From a checkpoint of a small transformer trained on Wikipedia: 10 layers, a variant of SOAP for these matrices.
Each number is 128 + 32 x the weight over its row's rms, rounded and kept within 0 to 255. Layers, rows and columns count from 0. Numbers have three digits each. The size before them is the row's rms in percent of the matrix's.

# up: layer 5 MLP up, 704x256, rms 0.244, rows 454-470, columns 0-127
# down: layer 5 MLP down (transposed), 704x256, rms 0.229, rows 454-469, columns 0-127
# gate: layer 5 MLP gate, 704x256, rms 0.231, rows 455-470, columns 0-127
up454 099:150132158097111201168134149140129128138153108093135098146172129069116150114079159109117106148072086171149141199120109127091140136179132111155092131127117160174095191102108130162150160085066111131064170104154155153157158088154161162132084152153135097184142186156111140130069162087064102083125118077110110148114134127150094120133124195112163181112118178161107141114094126123116119163131
down454 097:128093115119151110156203130118079185127182127115103159161125142107130151099129129057148134101152105108106120108133117067089113235146132069138133147130125061155095174123114135090157159100105134204188158163132153092069126152119139121111131166054116091085094117101145150153165108155150149133136118096125125152065107070154133098100054085118111146169090125111111140174137144124112159126119
gate455 095:116145102126178067135140127098073140114084136102196162169148122169183177082162145111118120137129187134176071177134112179141063142134132174175082151126154159095099063140110171127141148155173132054108133113129130113146114110115071177185102114068225102108142075120123161191131182190124109140114175138117091141092164155194157125109108152150130098119157097099162151116139141175105203130152
up455 100:130104091112096167131065091076217146169145119107110154126153123133148102046148155140086080106092139112160149142069124121179118108090119107112125123185070176170132142171129081184095127125147125156116104129129145087141150144130140142164097112168134159148141143132135105133165141161166153137185110111182124093143143168110142098101114086200135111141173163125135127099125129116125090115173
down455 100:051164130109138097119175134159117159173108159196141115102114058129056135170150054209120122176142141146120138189078122188171171158137166131102130077073089108180041115121152171131140110140173148085090096120125140093074151095118161138156102141146126149132095185116116126143142118168115157108162149109109114044108141093144133091169089176107124111107128077104137129125159115098093180154114
gate456 106:138077095088146119169094158154113149149160131137111094191098123113132170098172108166152112040132142096116103157147175198210099121135140157076145114139129113120105147118118119145119126174127173125167162106144102130178134112139152128159108051158162137164152092108147115146084191125136087115181123116181063140157105220144124125138159092156101129185104158128062142097157169055116099112091
up456 105:106186142151120184110131161140062141125160143121181063192117162173131128096176133145140169143152171181102153168116122172165121137151160107193130127144108102071148110105086143076093148135152132132144160153077139071163109208107117125209067129124132107141146123113128194098099143108137141134124102082093160135118147158143134108163212147155102158168133149102138124142104109059144155104100
down456 102:162101088134150155081129150114122132139115143108084148128026134123162130097137145106152126041159176182104133112163142144114168132125101127118116157110162172106095163144189165124115197109123104096137191155179142089117124216145146161111127112106138082123149109109119135199115134131135076109120117136093153099109134133124108194118172090164151150156102113134120071173057132095153121094135
gate457 096:115225132152154125130132161166124208164089149102120134015145149098156082137168147120144103157105147121070112145109130166150153193120100133132127115100155127134129162149132140098144090139116121152165086073201129152131076084109160162118122141103138154200119130112153151133125173119086206182108138071167121121111163128096142114097140083148165131105122093169104197122119087156132133096094
up457 099:168125152182171119099091180135049171098117155135089092147148031119135108126085120175113105076179128184139147140137099147110152119067118140168151173099141083123122151146098104122161096161160174078171186150100132121079125175094162096175086135155171130164174131164114156135112105153133123140174110155105173087103108153151104078126122153094087115133171171118127069126139145142149108161133
down457 100:143140103192121146117114210131102134058169126128146089155149105156109145171110126121150204107135188222062123137155149118080153158138169205168135092083133136130099081092155111132131096105154139074090206116124193081160112110163095151141123187135155095123146086182128129104144134134144161179092101094097113096149140127080138099193170127128052154080104142148111094136149158109159139137142
gate458 107:104033114085054177149106145130116173140097128089133141106137100159158183092144124095151124129160107113133157129136070162165123175143124118119167129109121161074081114133098151102104109144132142106127074090156117145125129153079155182137151139148145129085101158137102134080143148179196085146164134196159161124120133116145136103116152101158069103101160181136126118163083102116153097126107
up458 105:076109140155114105206135107111083174162078107129191098082067144150170105088059108161101097161141140089056125087140135161116166097117101184121095109101145103195064175111094144116159149158144150134074124119069141121186115132202098149106148125149141135149121161120111101118128117104119088127061148155133199162145118136128132108115121099126151151154069145100084137143162087095151125152170
down458 111:172085142118108124145115069130151123148054090124164189097088112171145129122132132134119168163120135126122105184132074128137131080136094159101126142077114102097152158134092131086139112121121083119100129108124141144149139132155111162150087109109129101101205079147171150211165133159160112094172143099123197145119105103147176126123102159059128086126174121179084147164056073103123107187119
gate459 111:133144139116118156103115153106127158097075128133130125148129122182086130118101160127142126159148171115092127136155171073151153095131110108146141122112149154141153136141108138142095152169121074118106108118112132163122137169124091146168096161096161153119131111137131088099117169137106170199139102157150117137159171139102196081126186124144082117143092080138123043075124166062160207108114
up459 106:077089123104100142125042127098074117192160131107134136075108107167160118148142114138194152147104112164145138189141113104132085154141175109128091112080185137116166160117126117124147101101113159170124129124136146123136114151111135164123133091165039093210120124178128143121120099108168105136062123138180133127106115139178088165093181106083112082165163169127127141178125179114049118162112
down459 098:146068125156068117131125192086121061133120140109097133128108147084106112144106170148172145116114098182168117135097076139106121118115161114143149130088142091158123135129106127132157114154132130121105117137115091105196132163130141137099121085157148111105147106171136118155103075126160107142124121153138135160128124167166119107134102176138129072110178122104202111182141096153092074135110
gate460 109:180123119129060070163142141111136163177128074151142174151085187168117114158120191108135199104136123151099124132168116129178152109134190145222136131144117087096118149114046169062144119127111106111151098102108146135121089156135144100160167150161176092142097107109108092117151116167125098104093152180179144145098138083148121092114152144136088097067149139083137086114124103094122120126173
up460 108:113117072181194128145169109115074124098217132125118145105121157072162164134136132149134116138133152163152135176133126112169104120160092177133082078090111126123144112075086127142100105124134188122135088154115119127183176111077170165097083127095177139103143059137191112134076130072143157204154114173110109130146135146176087116167160113099118114075113086151105121171176094141111119153112
down460 107:098145148086113165165161147142134150172127114086094087191154107125119138123161189134150126111141082160101127110137151164097133128155089131204140091126144103147131054113101149111086111124190140115106201164087185127122111151109164159128099122139144133103114122136061147165101158083162115153105140070154140141123132130129102122152155093134152157039137143084102078155178130071117086128075
gate461 106:125129150126122114179119130097110184179133116114189174132173062176110140196167100097109122194145138144084152111082144130089159116135145143127181112184118184130090121087115100129077100156171128173081118101098201125148115132183124146092111087089151062140162126176094115117160156199124175167142066099081132117110148112118086085118078176155111100097147141114140131158074231131166151189110
up461 097:104125070111125150158148096154120055026139150187119117146133192153111078143104107095134174176142112112171144147096098159122194130160130158108117191133076088127122101128097086107100091080121107119141124128113088101127108155135049113172103112158206115150147215129128145138124129107132130129082107176102159154182121182147154162143173194065098141088081119130113160088130055094147129146185
down461 101:076139091113172207100110120163148182124053171137135148136094055110127149158125131144144167137108131159154137133111162129118100082205151144106099099133133133128107101108131161087150115092175123111145125127108091130143155162127148141119101134118079116111155183089201103168109128148161162175084138131117188116145158150169058168134112139186105133150100165091152125167131143148111076139145
gate462 094:118127106113144203057104129079114127121125144179142100185076156116127169097077138078126175094180105110109136146122128121195198126103121129113183137153130130134104150124102135117089137223140129121160145102129219156186149077129156127094153206124122101122149107118179166112144064101150108191194157138111137110132202086104170120147126123169116096148086096147107105173136117133113120065074
up462 100:126164146091118126165103170112119165133128114132099147100164077210110097068121204156156104117131151098135160136179173186112182194125060150128117075114141161127102089149149106073094119109124114118143095145138117152115188133087124161092141074132109106139139096135139167128130124158149167103092127156143154091081094156150029135105096139072117120125124129187065145115105088131126070126103
down462 100:078125155160145112112153181145086117113133094076142117069110146086159095087128152133099164132143115088102163096176103139136110141130099110098100123123156136104110112116115182125168157077107127112143131109084130186125111106098150128165106161147065139096143163130116137128093103133161088088089125101166152122144125107187106134109058117149133111117173127144079156078127122107189187130114
gate463 096:096144124128152209128155100143156166121078104178162090095130075085113144158189096138129097156116091159134165118053121102183122111149120099126149117149108092129112113117089113103114141138123179148132141119152060097098156101110108060076070101144151146086087114114151105046146127139117158150116068133152212101071143130133175076158141109103093103164099145138143074112091107095145080086109
up463 096:117177172126086088116180113132084143167148123149090166107172142135159101099165197087164046080121144048090134127103154153126118158172153163141116052139098112135141192109128150128131100101049092081092104163115144085145151102082148136104085142133118143177125186116122174149129111124163152096121155099142129136112115124156127132132128107119150128112156141074116118107082103131193191174059
down463 094:085174094118162160121106119155073147144107115126097105096131052132182142116155073147078091108093077112187161096094145096134106069182101067094096110125145126101082148081130178193169120110194084100095163130109110096123166100097113091138152168137122161091166087155132133105129159112084128139124105156142171140101189143087094088155135175084093109119141073203117099161152113175108089170214
gate464 107:153116089092130134132157129140099126112148136103142094178130107185114104085145150123069110128051093097091206115110101145148173112116172165155124143091160139174085124134147133148188149180079127138152074171161120205093089113130159106118142097084128120134100122115079099143064218134170094157095137116153102182131136124172133137124135089152043131104129111125089142184161163139114152172112
up464 105:175100127099120100182145177106074168101061100190105124170145139146157104150149119128121142124107077175175120111131114153135139128055184082155169104111102136040150119132140097172126150171152179161127112177121086114171111103091135086171111081100113076126100139095191135138110138105144105161144113129126109110111106112113094115138188134171133074084104200151119174094096219129137131134150
down464 101:117141122134179159134153108111141131128084090154189057075090133171167126102082135170181119088108110099119124131132085120089121131134126100112134175065078076112095117113123134105104110083138123102138145172144152064121155096124095091085160157202102086127160151151154140095180131116123119092148079087103148081138110122121107123073111132151106135142049156188120200105120135092057135177160
gate465 097:148103126189141162076098159102124097124148114149105127125167142154091087095095137143188112157096138112166156174177153116152139135127169182096115121124130132148149135120142100156151165151166142168095143154092089129100114142100094158063104112182130127125138154122119157177126128156183149156137120189092078043142078113098136183194123108156133125078144102169135166154124150151121099155104
up465 096:168102182103144068090151123089136106184140081121130158079114157120108157185122093100124111175107163125131144145104144163154139146175133059167118133135158176177126166150092190159082124097148175137040091195091086105131097136135071149105178132162092109124133146135096184154106122104188113229055123124129102148090135146114128145131111157142119152160140163152149171143149135115156161136080
down465 100:086118092134087096222110184098116082124135201111130081147109152101122127111169145125059156144127122115106087122119113110119133113155182081143081136181166179106081127120144117110173117143142096151130096187097139136127117114099110141136090117102150088152133061125144130076098109091096157190172134093166174124115138098148143146142181110141136080167085187133107097123105126025150200132117
gate466 093:113088137089147110118093114082130137193113138120160118168183176169146145105110087120197207138115154190137126148127153170135115124088103109109138092110124132142119143155097107099130116115153161089110105104125128149119119175170125109174148104169148094130162133120103094117136131159157126121184065148113141152108091104143167140128192156119148138034113133129086119115140114091104168166153
up466 089:106129079171125062158058124091145147143137113126127124179117143081134083183097172147067130103083088099106130093155167170157170142140150110031095126140092158183134108088113076145144098120161153079157140184145139154149094064056116116164124175086174069105129092106111066164168122129103136139116104147121103121114146074113110156131116146147119162122101100121096146126177163128068147141059
down466 097:062127081165083201153139106140117159088081158086090145090119152134090180146177122167093087137100119127143114098114118134045132143143103121087142098150172111137128113100089119150099157129172137128139157116065149122122133168169106098140177097124153159125110144126103082153122119119107158174118139152126127113136166124108126069118130129145083129132147123124145104129134088146151179145124
gate467 094:180089090096185117160117140179136145093103086181125119074137158139156158147107167137119132136130103181138122147160165114185166079155120137130122210179134083141170169091102200115184173113100108097179062169101142136140181127154118152142138163149089166164165059156148103124093151185165067116154112168139123107095111146092076089152149177128110078111089185137143142116162146148113117108079
up467 101:111143152061115127132107139114154152135167150149117109129123066106149142108147099159166114159106122175080157120115157129138143116160122141180102152131158137140113164168092129128126104095149155070131089187136100170167180184112079103167089097079157112118127105172070128147113171122089102121172158112131096135128131125122099130133162151170155153139124178097145076110157132114147130081089
down467 100:135131097145108103157079116106124096168158142127070097158130132118151146100115181090165059105146152174145119113115162045130171113171153132166134091187122097075125111063146153128105125126144082171103136146123144099109120082098096145075121093160120125246104188106149169124155060093059133121133166127168201107102118129151165091124132156147207090112109109135142139149137134150147140168132
gate468 096:195084108127132156104094166086058132160148137120110209103152134144161118126197137162121140138160077120121124112090133075167114157083106151111141129090190175141135091173111143105054135089131143186135119144072092139148122123075134118082130110123187062132163130106153101104081091171108165094117110134095127093117164154119138153099048091122076054104117148125070122108139152163093129088144
up468 093:072155105119126179113106104144159152183141151108152121108103128147071166130124131159077107135150152098049080110173161122079112126123152134137110206098051123107117068115118114098126154195188084113178083114066152154091130131165107150154079082172118160102133182112100127110117107065167104132126142173137119092114122110144133112164086155158078130052141103082131137109095107123131148129137
down468 096:126116056146145126158129092163058097205064158100094087115185129110163114077117147128118131174132106120108121091115081141094130089087135133138155102119215160094151108169083135105098092102147116166146107139105070139105154107109163160136126095132133167204114113093101148155079092136186146113073165137158119119100126117140147177108156129163134152101060133103085162122141111220120209116169
gate469 100:169145118141097071098160186149090170094044118109135128144135054137099121096126131094080194069124085105174161131141211169103100105115117178178155109113100125118135164068099128126120131147127125066150115190137169111149114121116095176125134140085092141150057093131124054107098159160110139113134124160158086194125097148119143175080137089100113114106115093126098150161096126103132181104111
up469 097:096071135169154102089156072118101078133123152144103148099104120146135079056099133102079154090125120104138148108143101173105099150128111108161150157127123104152120171160119124203149109096196127109089140138131109124167125133127082123100133149152078151115063098131152126141142080160172105084112101128155166042170122130157121118165195115053199135072162121082209143120152116154117102095124
down469 099:133102153118128128114147092098115120143135144123126123084173114158207161161181143115103162107114110135121110178120082124103162126150163129111103147080156134131126179138076175109079127151169142054194196099176057125215111124139151153171209170164132104151143121075151133140124130165138164128107157166130200155148129176068158144175163129086094167141125102099145132152137107136169085167161
gate470 096:114132112122108214135160132080178102146126183124133161093166170172121171109120136108117118111086197127115097089064104157144174170085090145159106194108135111087133121054059168110177083209151138151226086187135152122155110132084157089126134080110151106146148128120139130106115146090106111095156134097109158096162108138161166177110135120190093080152088171122140126152116123097178137171098
up470 099:108066156165142128133117144158114168130148139074088195101153128119119106116113157142157103113134134125127112117115095090155132102136193120128113156140156112090168073158125147164144152183117132168145170117148113080144184112144089091162120137124073031182155172146093165148116161131170075093130116163104095107105178124129137108142135078129104149170130136092060125118125110086110090149144